config = dict(
    activation='squared_relu',
    norm_place='pre',
    norm_eps=1e-06,
    attn_scale=0.141,
    beta1=0.9,
    beta2=0.99,
    warmup_steps=417,
    steps=5770,
)
Each number is 128 + 24 x the weight over the matrix's rms, rounded and kept within 0 to 255. Layers, rows and columns count from 0. Numbers have three digits each.

# layer 2 MLP up, 1024x256, rms 0.0781, rows 998-1023, columns 0-127
169145147111097110137115129144129154153117109129131125098089120131144153112130099161124124127136087141116154128118186109140123140141137109096122121162111150118176103152123133129144114108152126121163138118116133110104120147121129173145113121105136122117113117121098157107150124143139104121140094152136121117115145104128147160132136130101084138105103110139101124123112121105142130124124
202167126162043123110157117163135129134140099134139148135148091133158099148149110156100099097145148090125129122118132155099159112119154134151128151146156138132130109135112108183116110131154136152120139119135129090134135123150100131105107131083135123099176131130087131106067135125115121109100141126114175146113105129123125152151157101141086125129136117138120127134121120169133131122132
161140108125097128116131134151139128141114117164120135115132123121147127123140172090125154106135085081097155130115119119115116106133104109127141147154103155135165127103155131168106137153134137137158143141136092141133145141163105112136131128096088123140105101061115136166115127129123148085117123138108147126083099125119119131189123123186140123158096115156109134151120126118142142130121
112172132086089169147134150111152138118111126145134124160098128117160145111162177098166096149112112121108125100144114128152138088121104105105117058110108116121113102126099106123171148117088112100130148103152146075128125190141130145124147130175117148100188082107093151118122104082168122136141099076082139150098086125081112119119138144100066119155107094131138123176144097092087156165128
144137127157096114173089141122143146115134138135114118189137144122142110121137128093145093115104157119126078146147130113117116139140144121125077116127126113113123111132113083142162136145130183119164143108146133119108117133150142117132112102190152127111087142133102168104164067126126127129129135106096126135105075138123128128103132135154073146142159128093108151138136164147088128118110
121160175102134101121143123157118176148108168115108149158137153176121117134151123114143145130123151132139127145132141137131137106152134142108140084122138160126138118127170126131110147126124136106140108130146130165120114168116100133125101109124128129125162123143144134097126114109165118114120149122093140139091122120136131107134104102093110141137098079137131117131150123119138102109119
099069122147097159155160163061143116132135085143097163126097128116145114114129119120121143149129105097166103080157143126064084144128111113099110087125096137163116103109131150119126123171134157149099144145142098130075098128170136107177139137152137143122130162133128120087077100165122136081140108136107142116116109144136146111105161166149104124176116130085108122126109111105154136164107
111135113139096080127131157117152172075131153134082115160129095144128066141135163104160131170115127186104117128124124141068139095108150077138128115127104124135116062116119130119158117113154097090123136147110146170146087128148139139124123119150161109184114127127105129091164111119133111116112119102087155123145098159113113086121128097128119104112139130076131145131119126115112149165091
105117116156134077122169145120153128090078098121119175135168115142139140146135147107155136124121097129142132148104134172132121083137102103104140081139099129157145089122142124140134102142107112129124131096120146131133122172125123092074143131174094127150114116133113128146114126123098094111126157139139091119155104130136092154136139143106109103150113143096119129138115158118145108136124
130166106153122128115129141125163122079129108126113137149159136110158155088153117166129152144119116130122130145126133161117136118181160156143108154151100112133108139157113086129144137104133081115142138138131137139149099135092121118098128144146151168134105138085110113141137112169166133098108099084153112175138104154102119120122134124150128143136109134132119090153116130140083118136075
124101139120114103135076135145131128091161139156111104086143112166115146113145139083138153065100104151128123101171167151118134141161107103053076095103142190145097159157171111178164136170135131133183161178158197137128105133150150129157150103127153085162132148118121106156131099157122115149138161093137140124104114103134148146104124115088101142128106115133075103184151132120112153081099
151121121143130106119122112132156150146139138155100150166127128111112142144124149113125133132139138146098151145118115111122120139133149126131091135160135127148123101125133132131097138124102125148127114109136105172096119152149160141140135136093108137159116123124092111105125139109145110106164126151074140152129119149122145148141109122135112126114118091142125135119149126149143131126151
130125159178108123157134094106191135106094120097048138187097118093122152118147135139156180103057146137113082150184142154107153155148158113125104124093131084142132117147129087121122137108102112110162096074155106157097097123140083106142179093133133112100166119122112109180081132145156122133161098118116121123108082132166144085142128131090122113177116100098116091171119104116052143133102
149177117126128132106126133139182106147131136112119146146145158136113119121124147096125119120110157095142130114135101120106129107139096143127153138126151107127134100140153086108143145133135086143141155110149111128107112140122149104120116105105154153158131140090116118107159071150156101093156151118113148142120128127140117178177123103098126105094145122108128084134123125165108117142083
114150140126142146121125142099167107109135136152126093144147134111076148114123199145147120094159137109157133152181087150137142102116116130141115145083110121196130105146113087133175122124119093090163100128152109127123088142117161083163136123126136122110085123092133112131153120117142127122127131154144104149151147123133113130151124163147110145113132124097146144123115160080113090155077
102130097089134112134168141122155114171144115109112129091113125143126128100159111125095150105126077145113118151134152101109114147149113120138164112153091099136161103135147128135117101129142138101114106109129167105138100161140140089066163090080126155124123080133104142087115113131103153121138164086136115144116109128127157133126132106164127179162088133141096119160134135108140122106116
148107137111119092144094198140134147194116159192104163091158132165165122108145108098151120085155140077141112124163135154124143133140164113099141124157120117127119137113124140173146139179137147123164138146148112112110093128102089129084132095105112107118141121084111160104107059119133158098133145132161153134131111149128163149133156141117123086117148126097129108155104121157143128111081
115090067145120128142162129151127152103112089118118163169154105095171119085144123143138170146126098114141137122124116141055089112156172112153074106110092051132168153147179158161114158154119132111133120069158118173098099118162145167152157064097122113165130090080073151159112104132135137054114131122127104108134139128139144132169192130145142120139096123147156160089157149141139135099105
117121133112125103107135131148102162097103135126088147173119115166126124166101126129134076140140154164100143138109149154114121127153127113068119142168138123160117118171150113114155127089099136086134149135154123161155134125119125150164123085145090137204153155101093120125157089168185140147124092154147149116110126140105092109153113133157103150129082114131146080133089090154067127129112
142119122156122126142128141150169093084119141138137139133154111174101108124141137082153149148140189160109122142158102091149138147112155125091125093140103105114115130151100135150117094100104152127210140152120078161115106131136160112144139114168123132106112114084120135104145104149153118152141135141116143120154112154147106123141132109148116132130108102132153103120118104073111181122119
150118147156083148156157143118128149116120134163124103100087098092131117111093131080115128172182087139173107153112159153094095113142144099117145108109143147134169058153158095151166122169140107128118101131114118133132114120149166111132140150142098110170117123133099168110097107158125164126128100138091105137152062096119140155109173156152114108144132115105098107090066085109146151112111
134145104131113126105116130140150115112133079105143127177144123113116165130159123114146203083152147147093145119115113132132175120119074132115122121138115143135106122120155071149115137141127100099170122121153093116131105148134109144114109063137138109133122138130171157130106112152100127119162159111115140146118099127134131136124168112137140104130079154151107134166161138084159119117121
143144136119104128154067157109105135152119057158127127082151082145125098126118154124141127177124140084169099122111127125116138135187102119147134124157138125105080136145120114175139111202120155151138131103147127102130136113122138145104113120098129148112117112115138099098134138165119088107151146114106176153148131120132129145172168127156160119129126114100118120156088106160124106103138
110132114113121162129142177113155144132108143154113151143111130143108127117137146052120126076127114093116075101153132130087130119158149127101091088069144143178139108168107126135141169111114113152137142074159108136096075150113171091109156087108103125134089095142113134114131098076145101128170145109083135132113141097095159122140142159114110096108114094148126117149117112130122155121136
117118069113114098145216130119166131107159115094168160131099104110108113096161197122167171155117104162129111118130126172082166134193107091119138127113148136152124112164158147157110141153117148127149137117092119155158087144147135110115124127101094115167120117126106133165121163179096154168109179176154117100141164133078132111143121180090086134182137086126159132124131094121100061155105
167185098128118119132111114157181133122145119113141142134115107122142106128174138059152134110094130098096082161189099146105114166112142122095110102117153087142135126080123084138146095131142113077180131137141164206083117142104124114164139103147111121132123128095138138113081083147134154135109130098146135174130101156145122133135146119118091100113126174129100106127107132094127127137129
# layer 2 MLP down (transposed), 1024x256, rms 0.0708, rows 998-1023, columns 0-127
123134102095130174094139147111122126144134150103153141114089146129114141145110105117133172130105144142085139139094121110126145121184136168134112124101126142132134164113128086149147137119110138108138150125167154094151144125103120133124126133110121097118129143178111100158139143149097074104123179133160137154143150176123139163100113134118117126135121131111124119126130120101114117128141
121120115114146159130162145078127112130120105138114119140135139149165128125105157125160155142154151105123125115127137161108086104073144083127189140126148151150109119126139118099126098105118117153145164128122139146147159123150120141125121150124126117099149122106139114124116118194120148106135118129126139123093134042093124120105104136155153143117119113088129152148151118114118100126087
102115123119124139148192145104133111161153132134128164147172156157137160119132112099128120108113133084141124121148143104087134160127078161166132119137127143158131148165149098056131157109172112189132126131136103119149199118116139133135124135124115116099124127100129144147109133122134129123110123133152127118118117061117116136115116119127164139107126120113148137109108112124137120167128
085162128132178139120111139105122151130129153182142159130134109112099118109121120101112147101122127116167140152044140123118179120104217107147113112156130105108136163135077172099179125164137160124126130128153131130124115147188139108121143140140128107144166133163150143104090105156058163140145157094151128166136105124143108133131107160107119159209108124134136112140109130099105151119131
128124142115157148136155154091115102135141107105119112116133146132110191133144145132120131111115119157118110126123142138113134162151117117125127115142133129121154140136154176104129134133129103143143097167156124183133117092129103146115106122151133101113119169150126126158139200147156098163107112132106128153195140126091116111081136130104144144144149094129084101071145107156122143135087
117100140096149133158115150097135124146124125132118124128135098149131104154127110122105133109118130151114113118117113097126105128098094147121115153148133117111147114115127106142137103126129168152114141148134130136132129138136130097181117104150134139139139129148142110131136125111122117117133154133120136095123118147139104130108103147139154117152156131098106134103122144099128132149150
157115134114119166120122134093107113094108138093165142163086161154114157109089092154145164179153119132139111053176097140129112156116092093135109091111120125085114150120104122126183168134115094141094102146108128125058118126148150144141126137150123123109116114131161134142145146088142134139142114154113134161105152149142121152126174172115167149116125127172139117165136103122164128136129
157137099098086135154134148132101129096128160123136151117117205101141197160153114143152138116139114105113117090163120158161169176142106105165111127095122134107150137141138128144151171139129110167124107123144119106098105102144140089154155098151107185150142116107145133120132139109105134141115132145143118142112162135109140135113117150121162170142130135132118141126132103117149151149130
155147120126143141076119104133122164110121119137115146126131091104151137144131086137106139137120122163134112128063164166117128107118130111117166137160125151110117146091169203138099126140146154102127139150126131130177175163140073137130165134117131147107119135139120104182123136120094145145112133134126159079084109122105104199149113191127142152136164150125136139132104129152133160166138
099157143123129105110098091114136109101164133139129092115117135122108177099084103098136119145105112117138161128115137142156106133110166096120148114137137156126125114164109136105113093084150106128105187137128086148150162127151101102097128136122139079107110170118119128146125154129137086127124080163125120110131103099151125098099096125137143148120140130169107131112149123144142140144119
108121167124129147106149106142143161095112130102141092050180141119078141110175141127109154096107168161120110139121166084091080176125131153139109140129120153153098174160124116117120142144104161094122092127161134096174068043130117144123155126161156118158112156080146129163216165201157142065110131167133157167131131144102149152175137055137135107133149136105153144125116078072178109124147
101104149119138142125167162120143138106120123133161073068158152121113100122136121140115149138113102110158105093098150141123096129119139125138157136145141150120143147135134144111140142124141144141130128123093131096158096091099115115140132105158151108107164127169136154115138123128123115139102106129143145116136147089125153088115129176121120144147142149135118094110121112106144134111111
125134135112099139132108117147132101131171141133121123108157134137133154163135136109143085172122150148119148110093172137122140145074089132161079123141112133145126111144134086174150091160106117120132125092131097189067056170097198131136144106132124162148058072098152153141052154126140108120121114137091105120123115066146178113103141057111154066104188132112119107114154078107112170119159
133160146139120139090111089127152161105159140138146139110131173135102128158083133140155114136163104153123151145145102108139127103148126098141105127136119156130143131168114121095102140153154082145135105128110088153130153137177175101156175140161101101146134122196080129178080164114143143138146119171141139113105155113123146089124126112122108131077151134142105160131115103114133156147141
124125115119122137134124099139125180100138148158122120138121157141140118104106157132140127134165125112159165160122120123142094134095106137132145107080112173133118135165136114127118087148182131153144143124117131116099140182171114116161116139154129124132127115135102151155143140101113137177113113131130128150126117123087100143098108141137170129134151163106131135115134146100135084146138
145104109119109091115113124160111154128131123105101132079164154156099096125100087137109142082113133094142145120128122125160138125163138129154163131195098121150124149128126086111115083150131130106120113142091131137139116146158153111107086085153162113118096139176137151152102143113165112120140111139115111152111115136138114091133125144124130155139128131096114136099104089112117123123102
133147125147114125120093084115116156116103088135124182115143065135141091141164086091105159123113117131072171107128154152127121114135137150160115091129108133104108154121056106101105139129120121088071117168132109146130159111134129163160121144115078144124083127123115109123152137086103122150174091106119135130127129158148129162157094141136124137131159154163116132139109172091144154134125
117130131100143105163140149112120130093140173117116105155179122133102083162117123150169139115147065153169123129151114133130093114167099127102153126179137098152096102107092142126173125076111096131108135108081084143154100079134114166166154153119103128099113101138126151111186120152123129101140166154094116170179176120117101128160102192153103179104114165128106104073099164085165126142104
137080110137140118139116138155104100087112162162081168091150124085146086142137108107136107156142155171134109178116149134077150134149093135131147137177088080136109117092150169137115103184161152140109149149096093165105132111092160147140138100114150116101128130112180142122125146111165170106114095111109140136109103100134115175133153119105113141131122173109126142096154121147143101159111
116120124131116119158179144137134136149116102134095100086118133112112142118111114115109166158122101119101116108097133135135141122117136120096144142113140116122118131110109119164162146149126146107112121167166140090158124114132127116145129147136107110109117103151130088138136162087116122103158163093171106139094145100121144119116130090157133106098178149118146152125127134086133172138196
161111101139100140133113139123136116129127163163117144131086087104125110054184118104140090142146153137150121107155147087165142141132086105097099151115088111107147154131089133125128198112155139190129110134141117134084128084131153174142107126138156191090106104102119165117155100105097158154100158130181097139097114097104160120148153130154121151105068096110137160131098144114126136138163
122142138140128120117155128118146139117125148138121149130157126099149130116087109140149136105105128156142123136137138100109093134116121128130142139133146113100117114150149131093192113145167147140118160140145158102114105118122118129151132150163109137074079155159147117157124108095108178131151113145161114105119125088145159146158147128104164142126135127142150134133133126086125131115104
162119177135121132099057075126114160130129151159150152139115099150106150130138108121129128141125138114101111073120125151103116123153122164123109073125125137084125141099137109128133099139162153138091086152146101119157204125103119150145092133151163131097148110141175139129119130119099130151116141167103077179158174126177142095086130158102137123175122136130099130114131112130151145120110
133153180124151142125113115145141212090130128114172138144107110110140142146130131118125100126087128144141124077144092149109164117182134101113119108122137110132057141178108120127123142095098096113131100134132130153161111162115162085171126120127159108131135155118119104150120144138096133140134083085132097094155148110076114081094111155137162141149159076161141111154156136149165111146116
124115143130148159126177130136150101092092126079121102110153165083139162147158115135116148112131100128083121111090132092127129125100131106141126142180148039120081120107126153077085103139173129083148068123097099087136140143146111085117116115141095117120095142088120084123124143162130117135067175125147199160138103105128096126127119140104134166165144169145127111115163161129112125147109
134129141130173133117146120126134156110098030129182165088174132117152158106124146083155135200118097155152098145116134147112120123137130132196158100142124119148056139147151159095155193087192117120117127144085141142099102153138153112091152142141095143105179099148135107129098109122091170111113112149161058130153102133136109089078119150108109144119125115193143131138147173139138158085168